config.yaml
n_layer: 9
d_model: 96
n_head: 3
n_kv_head: 3
head_dim: 32
d_mlp: 384
vocab_size: 4153
activation: "squared_relu"
norm: "layernorm"
norm_place: "pre"
norm_eps: 1e-05
positions: "rope"
rope_base: 656000.0
rope_fraction: 0.5
qk_norm: true
attn_scale: 0.327
bias: "none"
tie_embeddings: false
parallel_block: false
extras: ["local attention windows", "shifted keys", "exclusive self-attention", "value embeddings", "hashed n-gram embeddings", "short convolutions", "an embedding shortcut", "learned residual scales", "skips across layers", "capped logits"]
init: "uniform"
init_std_qkv: 0.0662
init_std_o: 0.0
init_std_up: 0.0662
init_std_down: 0.0
optimizer: "muon_variant"
lr: 0.00924
lr_mult_o: 2.0
lr_mult_up: 0.623
beta1: 0.9
lr_head: 0.00473
warmup_steps: 65
schedule: "cos"
final_lr_fraction: 0.03
batch_tokens: [8192, 16384, 24576]
seq_len: 2048
doc_mask: true
train_tokens: 152900000
steps: 10304
dataset: "wikipedia_en"
Each number is 128 + 24 x the weight over its row's rms, rounded and kept within 0 to 255. Layers, rows and columns count from 0. Numbers have three digits each. The size before them is the row's rms in percent of the matrix's.

# layer 4 MLP up, 384x96, rms 0.19, rows 250-383, columns 0-95
104:112146098138136122173117128158129114139147148109140144165132075096119139147126104088142160145106114117119112140101103107157141126100143146137093120134120114081107129135088152172104138109132106064134110102145093133143145131129174212163149122140133106155125118160141155133138111102150150123
081:104150122114173166098094131130152106171125133142139091141149115135134183114096088122081144131143110130119143139089113133102128093143135119131133126120123136127084069143108130157099170130133153148119103107160126123141082134110147147152110126122107128102090110100134169174116192126115143145
102:160129107153131114125142142092113127107125152105122133177137108110125069125148162144171132144171099121115136155142145139123110131146150131128112089119082090134097143159148155086077151128096113124134157124111073086157136126159132144108170131147100116120180089097153151129129133123123124105
126:090155169165093107172107143156107126144120100145130113146095127111148112159090131184159101140101116139115120116117151154142086108115116138091108100115127131088143090159098141106124127144132128188154096110185121125150127085141142119139094171144122160118108121121142158126118131116146144149
124:097101114106112103139142130120116110134137118102147099134121169130138141143180117158107097156139117154120133095147099145100174127139131137135126127124141145138104123178118071154093097166102124157134169097143128078097125139151115106144128159092153129097104131126191124123141168089141146095
040:096166131154180124107105129109105141125102160093172125092076088117126167159179159107136157113087082150124143108153108139132096133158150119142090117122125146127156125129121129103121100135150084135120088133123107147120148132127127146135143153149137167114105146127105144116163142096145114080
119:176119123116105117107084119124141143140127109156174117116096128135177125166170148136109141150087119120137157078161123108131130102141120142128127122155101145064124107154133111150135126123110146136123155121209117128111144154105124114142123106099100108119125120160106149078091125094126121168
113:110075099152112114137141119143130140146129151146149143160141124105102160161122121109132130129097095113134138177110168118106136152108154133095145185132128123123082145145161110111091106159102139119117127180137084116124104133120106180202162127123118170146122105113133137139104107112113145110
090:107111133126131114099085147147160106063129137102123116094151144107135148171138148174088161182109079172114130082117123137149106086117134088102127161157189096139137126103125120149128143124133096118138144108180138126117167109140129135115130131101121129144122129139114103165124135120140125128
092:125174126108126141132105101146134143112143148102173162125111104142075111125119143114086129146137108124127159127123116080106134131131081167111099191092137098079099140108094124130102099112115130122137156103185125109120139149131120183126140167130144083141123110118117113125155092113125125158
098:119092119136138137149122163121126094129163128142134088150121125119190147143102144166091132134155136110142173124127150131095104129140088136066152107103159124117133143151113159133102105140124087114091149102116095131133083091176142098139126117089106118170152111113155133127134165142139127166
120:162171191137107113139110118136130110153147094107147123118115148136135130130134078151145103099127137151142108088143147163112138122087125173089149131087144148123142150133066125176095135124099128125132117117131135150170105126107130112158099120089118154131134168123145132086174154103125144102
075:119190112086129140136062168131100159118099135145108154158141182094131114151131130137096127143128143164157126148114090093118149112141086120114123159118127121074135153184155104113099118117125140158138110111096143097102143101153145138106105160127137133112134111098105134114145118163141125129
084:119123125116074122155138115104145157152117092167130171151142122090162077150137104121138099121119133156110112122120111109167162148115115089150163121127138116125135098157161125148145171136149141061129149160125143101114116114088116115130164120095103152172132139122105098118179140140134105148
074:124143114148134132103147100134118081093127109120127170119115083173092144130182163117147131101112131161093107120164156125133127063143134095110125146148116088134118140160146134140132101132155157111123122114127142109143116109169078137166138129099171137138146140131159128165123168165139106095
111:083162127124137102099126129107142109136142161135162097100114147110108119123114147099131126148113104082140151103138107134107168138186110140115107157138147154097123132141105118128139109193129126088107107095182124127169133117128107140132152097147126072087133120122165117102137136119125102185
133:144178130136087108127145167167102198093103129102121123140129089122081187137144102105108125124107102102086096133089138122165135120151132133161144120103163124140109155108146109122078116137124116143109134151144099143131138097127153126139169148142111152108136083101137140130137133094121120141
127:161132146085123102150104095153099116166117138138129135124120144132101090147108091118124144131141123125145135113141113161100158130110149171091139154138113103118164141140104163128109144113081130083123144071132110118169150147146122125150145087130064099123165113159144162107163108144104157109
099:120098126120108100113078104163139091122169127137145137130146152137116123150135111106135125106149124109165128110123168160217142120124113118138120103122121161155155158089167092143078101142153099120123135130096131162124096135139141148143093143103087142088094144115143160141127156120136126102
091:108096153140124147081086121141099108098176141124123145055113159091131132141091130119109141151107090152141106109141127146158163118128137146096173133142121133134109096139103094097129099137164091155128141169137118124112160104146137128118108090137114162118122168146166111109127167120115109153
109:106138128133095145124118096113171113165139142113136170132129119177136118111138127118124114106157144095106147126169122104121128106198104101131134104104149129134155169151124133113089114155091150110127103133130129108112153139104112099156160088160161125121116183142154072113094143095152095117
080:173113160140124120100146169146079143125138119145160144150134154099160128100123149153157165108134108136115119097173119097124128138112089136122104145138113161103117111130152140093084140128125120102117127090100096153107117130111139099127135132059095149116118138086161110135122160088170135088
088:109169117186104105128115098127169097176119120118170130127139090156086150124138103148099149093121137084138118111107108134110133114173113105106140152126123162071098166108134130112128116103126104125079153098134136174154106126146136129128139130109157183133117162126121139122105101146118114114
136:112131094091129113117121143158148119125149106172153121113138089156159134113111133100122128125117080141134137102173128156126108164121152154135145132128097159108107101111117131035085086159139113154120142130130129118109107103114151118094148155146145133147109161138073170141114105108120126152
093:142129110114120130176087160131112075145126130158129084094127146149121159162121136116122174151090134141165126121160157131148098166141132103165134148102085146130112127125129086080127160113115123117088094091140135115151099153153137124161122124094129123122120140100086177123148150102141121100
088:128160125153103125122142182093123059102113129093138115092131140101137140142123124096148137147106135182161126091120183130117143160154150137156112115108120125145144120101117146093126136181083095136186132111134143082140142135099115148130115116138143148089131149104116157097147121134153116140
082:094103101118144091156124119104084106152153162123127112076135170127145149113120166154136171062122137117151138110149113124164131112132154106156126154060152181134136162077122121148118116125148142136144112131130111128134142163141127124105140155136097083109099130139128166137138105133108141144
099:109093179112131098147152180107178167105159108130128156159124110102105139114116143137126115144104129151119129125113176125110093095128160111104162141087138171115106078161150124161106125157127144119089163126131096121101140111134088121110145162127125139130085119170124113097115117104128128141
107:101161112164134149114127126088130132155133103127149151078137111134141167131107153131130133117146126095102176102124107130150138132115130122118165204128174103110086137131107151140085119129138097129096109092178124146123117104139162130147152104089115133161084130135107138119112181127145152107
087:131141134138141127123085113152137122134093145115142097115148133086122108143113110152150103145123123102119145102111148110131163132161107093157161134114115152152111137113168102083118150124155138124189101098118177107133155067137120119162101146145147107112112165124091160061136166127115126141
096:087158113138108106136156141132124125133131094146124128124127146135084100123127078140091085150107087140128108116091120086199103123150111150157125166187081130139079136131118143124154173131099142128133130138149127123106108145151120136112122115120147134113102087096171106125127116084111145118
111:114122142056092114079093120170158141108139118128120095106139130105125159118129144084170171120117097133105132154150138149115122137133142138152155147136163182102135155144098097105113129111158146131105156120147154104121079098129155080120126184144125110113145145112130142107130107150128112121
088:141145115132129176148156123106117114140110174156094132133111134173147108147140114079139117086117126137162133157171121143196133099111111164108116072098118107148154126113121109153129136139167108123130126101099127125115129091105126067147157115147094157188139129126118146120113127137112145115
091:126102117100091097158126100112136115169115129140136133148137134121136179106101185127153110131123119120148116127159142123105152142136101132124120127173133085141152083142140132168147134132122087104087139135108124110080121130075130138087156163154097139133145146122116123124197187145139119115
121:147172154111108104122139174137107085119136147178119101114121174140117116131160108156143152103129108129118139128118109141084093104091134094154104086129102130109076104105101158098128125142085155122140140140141119118136143084160128144151142125133120119122098081132156098140176081140133148114
090:118120095161130127127089138097126104120136124116123129113104127134127090140090113117168115145108133073146190127138137175085149079107103111113094136148139123115142122143124133127136110128122133162115125138181142114164114179098176140175144156123113101131120154142115130085089175097139120124
076:112072126090115158164119121116097104061147178173109113125154130127111146106107127135108136121151149137100114147128129153128125084148113140192085108132124104173092138120142091121129136117119128151104128152129146095151158151084156134117131164174136101110107132127104125120163130138115147133
091:145177118127140120095144152154137129127151153148146139123110128145157126127138138081132116143080119151132185105131110095076098133157089102094124128146106125103121116133120162108145128082108083161071131167106165142164136116108132118125115168136132075140130117133098124164124158155106129135
061:066110154198123135124116098109133065132155145149136146093137132145143116098104090108089122116129150125166152142168170154123110080130122102137130125132126113077145096088185129126104125140134136127140129122142135123108127122145124120136152109126132099111134114104133081110109157169128106158
052:124117146126144168132154155163171079141125145122111145114141154112116086137093101141139144138156137117132167081131094132128139123123140096097143123150127109120079127166150107139154088134110150111136121159067117148093103116119137149122103133100174173126101119123147168149140114163110087159
096:108126135171101163104137130118154142090146150134124171144126124147118144148137132164175151106122113125126127140169147127111155134104114122122150133103136140120112170171106184154094109145153127133138137092111132107138065145091104081124151110151111149131151093145108106080131098100141129075
127:117144102132077150172098093107114138177119142116104116145136173132157134147160139081133163151062116143139180127164145143106166120135113142129102104161104142153149118147123093120130104073112130124123153100112163150109090122104115146154121130131110137157140119137153139096122139145110165132
097:160112103139144111132099111146100147135144149182163168177138137105109126133122134147117140144126131153092150094137108101152111143097088113177133162148123123122082159121112134098087111127103145146104102134089081090155166127140139149103098090099089152122092138106147134119150124114104130126
105:104102109153152106111113128155112101172125121158115122156125136128125122128145100117103132145101107110165093102075118176103170120132098137146123108177126166093130138102109140060124123135126140164136095106127124111127169134074137123096115139127123102160146167144128152127134188139110148121
094:107167146137158107174113104145097128096135112083162131136128114060098135130130163133149167134090100124170106139109130125089136150170131126150159122147144113140147092108142109143086108121136093148125156116145111137112179099108069141148143100162105155143112144139122124098146126124118135113
102:131163085169117120166134109173147154150119102143115126112147111109093155118120129115142134140082128153172106104134157121107103105134179165163151133146152163130103102113117118065132132122158129164124104121156127095143149094163153129148061103126116123125116093104131103111132134117135109115
088:125122101127136123127150162135101086129105181136132116141126128113119114166128118133100106143119096101110092178164196075115161137098128119137114179172115089130138103137144135108082135097147142153092102179149131135165111127104147146136123117131110132121101163131140151115128163108112126115
095:096145101081105143131094109143140145138134122134129140128165136168123154078139148154149118169123152129176140139121139100161156130136152175153171130138133158109085113138088132112132129125100115088123155107122145109104108151126115073118124150120168119148096116114161113103113117172183148114
086:120133122122139118151146189125106143102163127145109162153087105145142142120138114114157156126129108126134131145133151134093133096126154154078139141166128159118117141124116123110107072150114137106118133095089127164096186066120169114117132107142141078131115139109141175117127177139151128107
082:150103132132116063115148138151132134165142125120148181168151125161107186159113146131101134095127129124120112130171110154160094117113112137092116156106160135117105087109127091144117066141072124117122143132097151155150098123119092150131129139109131109092126147136126145099130138159129099121
089:126114135136117121106108154151166139122124171127096165148186112129114113146125148104113160153081074095124149128095117144126132124160118109137132136099093127101153114120096115139138139087119157151172138146149082132134153138113116091134175151112101100136190120138105144126082118125095104150
088:136144094120164083129124129155130100151157139101148135120156154122134158107140131077131144146108131127152130115146106107123172136103092116097131105127152147168132094110137112135135112163135123093131088127146123114140149113148078141057169103113131115164160122153156118126095124069100167139
108:126126142128098164142130134134095130161103078139142140156144131148132092130129142139093146133147124124076116119155145105070146163117154125077118150136125136119114165119104125106118091119090101144123115151128130160173144111165128124154113106071082121158102144093167147163127132175122111141
118:098152118142093118135131138087153101137171131151106140144099149155096134149131101122130123123134146134116133139101143171127171131160082115134071073072131153092082123147144097104115143118118097095160098131128152141141180154092154124132118125104117133172120125115116136148110145138171115123
087:106093118144121085131113088113142099128133146144152151115133116164090128170156099098108116119120084144112123117159149128147127168117117098125142145129136166126143168122122164111115171113157158191106150096124129121152104119105074113154127121104141163126158128113151108081140118165175127144
093:133139139102166119149120166111142101127121154123121127119096136150103151120127097088156108170133139120131131098128099113091086093110163124147108083133140108118122194127157126122110111147146103149158156135104102181138118117143104133152114122178122141153123157106138139138118087152144078183
087:105134168123099096136127142164137103137145130134119122087138149127142145123146056125126102090125119139185120131109145116190167165106150143157142141125113108138131128124160145101142141101147116132133159092152166107107105129071083147122149093101099113140080156103117129104118146130147123135
130:134151059099078132189095118145133099148164094152095145177158129150106158137133100136157119134124110149142139134144105122104136151117145139122144096151141109152102143140134121121149110104125126095123123121103147154169112105095164144160146151184106132147146145095133107098112141119084119122
070:170145096157076124090116109121137089137096134121159137129104093117089109116135102140115114130182133112134099108188128151125132113155159163112100108124102125117079144142163119164132159127139092142139143092161133118174133123095118134133145172140130109164120124155134128130091123089136093131
083:123134135146184086069119139103157125133131079135081143107119118092112149098144129123143149136135138100132113087145100126140125084147092142136164144138114140150128120147096163104137134145133114153127112086125146135104101131105141120145177100159113125117113104160155131147093164078172096121
124:129160098136112153135109130153127125132100136187155121093176143125156158107157139087120165151137105106084144139122156144116156118143127159140144118089103145103102148105154076144114141123125127102169153161117108148126158143158111153132107060125127139118115124062150125125122153120121118103
041:119130148134153152176124173132114126098084106130132090128134101116158150112123177080156121148145132126106139147129130153127067124142122166145147155134146154138108112139115121137150124123133153152134087133123133137084158114137095097111157083151090116142175114156176083163118150133115143106
086:153090152077094132149099138145100099078142125107145146137152182138156117140127126125149128136114132149088106145089156127135110110140168116118145123087121163121156098133120093124169173114121156131138137152124141094120138067163150105111122100141157073102114128132156145121115087140115135137
085:147176125138136141142082115131141161129147132073179151114137153126131100157120084134125126067107092145138117112110100108094147128149132129129152187105119105170114132164147123114149121122117173130144104116150102107087101104124144142109134157151109194106127116146125141124154135154133121101
079:120146169145120118151136119134106156142110123169118109123130135173093124108121136124100079120076175102142102126125153087142167181124150142139119144090113109137162128127116141123101152148157098126119101093097120113104133130125096102143163110101103065107150137103130146169109157134118117172
041:136122114148163166128146155101090128158119139121160105118111106137140097116130077119147140174131129139131144168139151127112157105095132103129086135107132146116112188138157126160128158124117106118182158100156139122099133083125103093086115147129138144135101112086155156107155135159106081146
099:144121137103133110157132118143103107122143125153144118145129085148172121149140110129133122100159112120136183147104130153106082100130133101072139084118108120148093090174147109180144156112134125118108155130135168173154126114123146093117120110146117122113129141136149096103152182107095135080
113:125089111111133150132158137150090179107148166099134135118176099141146140136109139131138155162123134151144116113076148114114117126096148176150159186112163123133122111167114113093097139140091163101101128131103111140122130122130063154145111125166114125144114130134133114097121103135175109158
120:161132121112133103143109135178102118126138129137124130122108089115143183133149147094144138084093120100125155111124146132126139112130128128131128162133127142111107153135127131139100135108117094128148167159130121093161168159110159159101139117141137168139127171031150139078152093129140124096
088:123119076115163100116118115144143109105145166150114120158122115130133153090128111147164101132171118158148148119131101152068142130163107154133127109122121109120108142137127071159127170141076110110143140145121117113160085147120126107154178119142126135141086123092125113089148168105154149098
095:192143097152085082150151138133088141152135126150108152076140127118132134146114108122124077164133109145151117143087126126171118136154126100158144141142091092106136124154142135123140151141103123127126153117098134148097081120137089149134136140117111137101173102137093087092136171121118130102
122:091163117099103119183083091131138152165120132123153134121098114096137136135151116092167174134114100115118158117138155139071125110111112169132129150120129120083111114118156147156103100135124117081127158102118105136165153111090113121137156105147150113089121108180109136125151129118145124099
099:125124110113122153098109150087108118092125130141114118126093127151113142152159114134114096157159112118137135140126130147166148124095104171128141111111126103169111143130136116093114143104119099107114129143137131128127159144059123161134215066170152124134117134115149150136152120120087092162
068:157154116117153073131122086161144148134111144153090094109128103146157112136089112088120129167154144076122118169143147113117098106122121093121117113146099151163131136136111108116104171127152146135143090119158147137112113126180167110152111115107136172144185105105124110148112141099127110135
108:134095108127121111158090148108113143161093122116169122111128161097154159117181137129087125180132092155121151123127159129100136120154125141139177111162101122129139131134115119114121079099121129143098138117126118142117135113127129111096160134089139056123153099157107111114161155117139160177
079:096158097129104110118102167125132131152169154150080150128120107133140145132131151138181169146129122159153097137138108129067184114124129083142137084166134135118079109145146146114150096100164107091124123138154118120092133136109136114121143129086107129121117106101122105117149101137168131154
091:160136142111118092125098148133111149139136126135108143198134112086127124163109137111122137150128089102107101191123136132112121116139102114134185133148125143106182147109141107083080143115142109120093093116103105124113126129150147132118102077124081148110112165121150127108112142156131168108
103:130114131140111151139150096099136130100104114077139125063128120098111153183111136166151121150097098119097123128169159110112132143141114127154143158163122136125088141146140149075131132161135097132116130147106073142141109148180172107106168115135115145157143124132159131161101115127115144145
090:135165078111129082148135126098122113104140160090166109129141144169115127172132146119132135136109123138147128118135142082130137138111139101128124105118135143151117139120087163118098144109134190103149116119140096110120106151092151165089074150156159135155120142153104143129153094080170100120
074:092144090152110093145126143122158131098164128121157142142121151138098113103110136125123110155146086108148151146156142116169145134134101145105150155102140135115133102165153110096128097150130122136111134129126121072162132133190129141091116151182135175125171082112138117128097136138092087154
099:138106171132123119101140120141134121087131159125172157134153107148115146127156188147120119085110119093097159133157146091107115159109116110098111127134178112110113110144137119104130106122099121160116088143098160133179140096118142138161147157079132124136068157114162115149144120146145111125
084:140136116111140148116108150109128151121102154142114156167132159099156119108136083134157140112145091147136109164144115099096098128120113199093138141109119143107087098143133126111113139120151091143114158155156108153148107147068133132146159138106129135147103116098161136131090196123139118092
086:104115094125166137089074143115116080158146167119132152138130138124135135144112112105122118120117117109114143151102123091121103086087123167102102114170152131114134096135123158153120153094129092172132154067138106145139124137168125132121122142179139077122107174136100149136142104120146124144
069:119089132120086082107132112151092142131165136111127125122140136182104158139124119189149139129125088150164126127147120114132108113075119112136122139095173126126134158163137138138151124102121154143130147135125133121147111159098101107107117105158131144119149164125092126108174095124169082069
089:111140138100112099135106083151133139145152126126109124113123136095116100138107144127138145177074152102195132104137140143176151113110124148136146130121141091160135127176109084122129121154091117085131122087176119133137137133146142133148102157171171143136164132124092113147132159093161133121
105:122108139099090112122129109105109115127102146172125113125179151128130133111133095140149083108148149128145085118148114137104082156143115150157104108152146111133055106124088105125120134145108170126085092146148113154169137132138114141109128068130125121112089146170153126165133129125156120149
085:141158059117159094145124117133101134151108118122112126064128158090106113145127131130105156145115128109147155121109168103136109089082090113163187144116141141144107127080137114132131157132114158154171107122141129169108130146131120121108122158124117087140125145110103115136133118110125188111
106:109072157108103133122133080159123141121148088108121111116137123129134127130133149082112117143135107134152140139133160184156116125121174143137178151135173143111132126139142132180090140164130120139129137101087147117110132103082140075138149175126110122126103101119096170109131167141154142145
093:123120146132146130140150119117140092128118108152118111116171093131144116184075145191168129179138116143121099082123124162126181102130159107143150079129141111142128123105117128098083133111126084132132125117120150146120122118144097183178154120116088145117132136108133120106124154127106151131
085:120110137114156149164126125076096133119124184110127160136133126109145137120126124115163083150129124126135117151131163140126114139111120096088159150097124190163098069124108123148164111144188132149106149129163113138147102120111112148122101135131120141167174111095145132118119152091108164135
105:115094102136160160138113086121143098137116114139147117113158128165142126174114129115143101081133118121163195168127144131126105146113111109164133168152147139125139164082110136128108119097090079130143097118101116105123120109155124133100113097127100131142094102130154112119114181135135089165
083:135137118114131111121167144105129117156124136107102094104136127143104129147100145115099172126123104136139093174168117091129154125117171129119124123076108110124117043165146096115121084109129112143162132100112066114138135111156123135146152146127105116150107160168158124132124089136118120160
095:150135118114168094104114174108145090122149143119109120164128102130141155120086126134150114085173098117133125123111158161125141117134118109098077122167141149131132156158089116127081115129133106135101165102110124182144160115133144128112107073127097127128117127126135152067159120163137154128
061:124114112104104127126143174138118138117181117081106090122148119109108119122132119124143134180101106140161164160122134142058109107125119136119128136171157128129144117161128154149123120127102143154152162140125123083116135103153132133107088162137107090142168155162124136116138087094153087089
094:117117128147149110107093153174166147144111091128163110134126123095110128163131113178111155126102126136146146114133101101124119127111158113190121141169143173087127142130148087106117132121127111121122120129145136138120144127080139064150133133115109116138108129119157079136109070139186143105
071:106141162127141085112148084165117137138101166140143121126131118168111176133136159160137158121119134095109087162140154123135100095118141115087137128169105116117144131086139135117132150142098076139082110102133140132085126098139114105137166125084134095133111140167144118113113101080097140116
125:138079157142144098114125176160131153128093147114160117125154168147101134132153122123133111164116079103133147162136096137105120172122141112096111173142144155125117104112131149144076135147101143118124091127164149105085106144128079114119112133137120113136095158135124123157181111102105137168
093:109123108162133152133127112163173156095134127106136136085093141156107111121112095129118172171137114135124145119116128138155124135087101081119139139131132123124139125158139108167158068153109107148135152133149122098119096136116067117107163135119131148124124133068105178155102140096116171123
076:128102123121122158159123174143147093136120114146127108135147127158133181129128121115139111132101108153120122077084165118091149140178129119123169123089133129097151082120101145156109177141152122117155112112129139156109163123156133159077093154158151119131147127086120093141153112093133147109
120:137095139135063118099095086138176113144119111175117117101121154138130171094138129121140085123151118115157126133151101122101104161138057118111129152124106137135124161156128152135125079108143143128110076168139119143149118156154116106123167132122122131147119114116148118144151138097142075125
076:125134133102111149133143142086074103074140118102157116120087128164153144152084081150136153164112120164138134099113104143131147116139143117139117098142125145124116111150135171168086170174137115125139077094152131116082142095121103139136123119152123119152103120121141154161104125140103129094
084:092127078130127134147153082160142138143144142116147160131142137116127174122127138109130141122119124142112144138080122098093137138127136133102091145122155141135093161155151139147156093087110104141075170111111172087153092141150108136141148190132126132127140121145120139133130123067073128136
123:086163085090145122149131151115137096145094120183130160126144137146135124108134125092097084096085120170120153138146153141082137076148154159101135118142124138096156121136151138124117107110087117115155123165121172142152110138108122111153106137119102126150173144114109173093120125135116140117
093:130141115125143112100108127154113085125139113161092099138143142126131142169101160164123132139123127130136145144099122112162161149115145144131126090137096098100118162130144105104146053131122150173104126109136136158185100082163133136112131116127142160152124121117154150140175087112079130093
110:124127149127114149096095148124105114107145099144131110131123131123164104150162093146088107111155118118136128139128118119160120157164082135109070089137148181113114123083143153106103148128119089126138137143139104147137116085097155133104120101122075148128118108148132176132137107202129106127
109:101110124120127173151103130144130166122133109147148146113106116135125157129135133130170088104142114140109132125135103086128099151156171100139149135132096138100113160131150106134118127130124125125165141129122134161114123121123165142105148123115174072122151149112167215119125104110137060172
114:116154149107129072129088127105162115098098109127083090100123073093135134139143146158111127135140122138117118137138131132120114069122154148128159139119121134113124139113150135135136106133124127147138084125178185138135093088114182095169119092131126152115118086161153113094130145140128164120
088:122133168080127095124141118044196108109125113144121099083133107113115140106142143116152151131115157153111133149132163145157124145139155127156127089129180128166200123087131124104103102159105129108136109100137139122131117136130127120164158123131126126100137127133109116131109138121160102110
094:150098170090121123117157133120145091113129132157084115099140161140097139115109116110168168106124133162131122123133061117126139146129088144122133129096143104143104140136167092092156140161138179145095098073148170120125146109149122131127116096130082082139119133111126102120133124104127108111
084:127093097165147154140127101043143138111134097097095187140138122138125102113121129104137120128127109141103115112130153116152136122169161111151141153149123083121123138131135123068166115137129158116138107146124115121096113116146173103147133154098122106169141118095129109136186155138117158147
089:151143117129173074162154130118165121138144093178140140107125152144137127138117123105123122145119114158136170156126126096090111108137105131120139142088110124140133127181132126162147136167118094099108138119116156137087169130110117054109111163146127077131146100109123111127156136130123167092
087:145145152103122081120133095140151137100122121112086126106094136120155132136121096130147156095158140125132122147139129163147136173117123129141115114131139097175088181110162119139085144157166056102108106146111178123148134159098119083100140098135117147122093138127139091123114111133136145101
133:107134133145160088160142141182150123109174121151153114096150115095117085114135133149136094159116073107121064135118109115140131124132136161149150131096143091091138111132079138155137126112118111149104115159146175154152161106138174147159097108122119132113129119106111119145158127104147101129
125:142130101144150082133138107133149157093139145140125140123087113146123110148119165161070108073155146094119138128098112105117119159127137098135147097096155131136155175134161122112126115133056157121087091132147136095104137107125130108158140112141105149158130119122155093179116120098128114122
117:083160134150131098167120131128122081140137120128143114143165133073095161123184134132121107172129149162145131128123113135103061151170143089097136100112125150093118101138134153128115131111135092135129100119121123117143134144086119164111130131127123120128176134144115145112168147111154189113
080:142126126117143146108109125126066125115126149145164087103107161123149155118104151121128113131142131103068141101147130168101104098122085155141169174145107088089126092150133128115105142153139150152137093153139132110133133099177139113147124133141125127148111116165121134067172114116139150098
074:128121151097125121132125143111090128179070144110133138136175175121121159125154209164149121102106161120100120099127096133117135100155102125104106144153134133130163117094084166109101146104151129134151141122153146100133088157104156114101158138126115121121139147105111110128148115159135102139
101:104160106142079084085159116116100103169158107153121149100120149109137118134144138092088134119108128156138114137121127125123173135081126105154135138083125115111130148123100136144138181146097149157169139111160135118135116146107077156138130135123121113155126138144150122116192091140155094098
118:089112118063117147107122115151115162135123160149105179102126130165139065114119134108076105124088096129141178185140090129089156125149164162129133120127158137148133146165122128099121165160118128158134129139131123141139140146139136115115122128121128130125119143113093122136093128066129131112
078:134154136137109090135109143117135131100119146142174134185165120150125153158141107116129089099135130115134115129137131110102169114110181142132097145106110124131110140133170150103113116114137141116100135126120144120120110113164142165048121128190152107084100108132137085096126104170099129121
132:078149150136099124166096119150149137119159099123162126133140085111155137079164167097114115156101076165116097167129156113143107089098102146118144103120099138100124132127118170079110126133128129140141111123128124129139127119121142099175113160136177109132086116127132141153112091106135149144
076:115139127133156094129163110125125094111172169147105164141121103104119124159127115165083111107100085146136159112126116161149175125105136117110075165128119105156094151180139140147158150142113118137152119119131120148129128115101118173133111157135105103163122088125116082133116178155142114120
088:124128080154140070122121140156178108105146116118145135129176114123143136145125135132134138138122133154167115097147134145116119064113085133093116111114124135146129076123121171134099149158124160108118094088122114163133140172121103082106125164118091163082158121136143127120122128104145156113
105:125085128134134087126160112127118085154128134132099127164152143156119097164162111085110116115124120105137104143135106102110131092154126158081145131133142094116161128077117139161149089155109114136115133142111149120161178104103118158094098115163122115131142171101164142132140170115146142086
125:115128123125086145129123147159120127127148121052117154151140144147128150130162108122111101153138160097119113099110154149104113125143131104127153136103106101146082124141159127102133107194132176131157147112128122118141143093069120140082148119089164105144150129168136142114115102129100102164
095:168177118107123111155130174126083069107125144113095112154134117122105125113105079120130134130108128086145186116135115183078146139122116146094130079148126171096145101142150113103136144128116145159143117124136168115135129129132176121131114094130139139125138152150131145129109159082128119145
101:115100078108181133119115139121078100146083153137100125141136167148154118145121154084129148128105124152090168181141114102159099157104142137124142090136116169108115114125145087113120126105118187136102133128148091109165113136109141107122150127144107153172109117098138143114127142148118121156
118:128110117084105149117095140096117092138165163151112183097132156158152131134166104113117153110088144112165123153108141171106123133137177116131144109136105131085114074115156171112112126097120135150142136109095141119133118131097160106127135134156097147150139125129181160108087139117121144147
097:163151107134118128101100133132126112127143143128164129097161104096097102098118177123125133092092123102149126111159158142153122142125103126164149111151105130101138090147122105128157101159129138181127128193120170138131111126133148155162119148086132131115080125099137135118075110145181147140
144:140139107063121082146122153154120123123142138148128114102154114131096121138141131147144117099112105129150128087144130156102160134149104097145124140168126147102151105175117120199113117111088150135153128145086143180136108147102158176134162110123088086119158103134153130129115116109102116124
090:099106133143081142166112135120152159126101094141133132111152151160145123151147154146145175139105156136119153130121089113110080128200110157144133112157140162186161158131097168130109145139142116112142134138105131152086123108096116113123147116099101150108110151131146094128098122080139131124
076:151147144143089146113098117156073147119086078149123096192089093165150154173127122167100166118110099125099115126081123108115097149087132135152136105141120130128173155153164101119108152126133115075132138139111125131120114117121129102103125136148115105122155098130119135129143151128106124124
096:168133103108116098144113118117080102098108131170133138141137149160150137098116110094126130123065139154130136127149100162157148156100077084139190128102149117126134132112157158122129124140136168098112124120126109065132151098154131136136115152107090136119151106141106124113162136108144101095
085:094160116131140131089136090129111104129163148115144100171146154129117124141132125097096122093137103118129141152120157108185150147100124103142124166121167183113117130098138098092129068142136124109087137114134092143173112145147149125169121112085138101159150092102105156111141119134113116137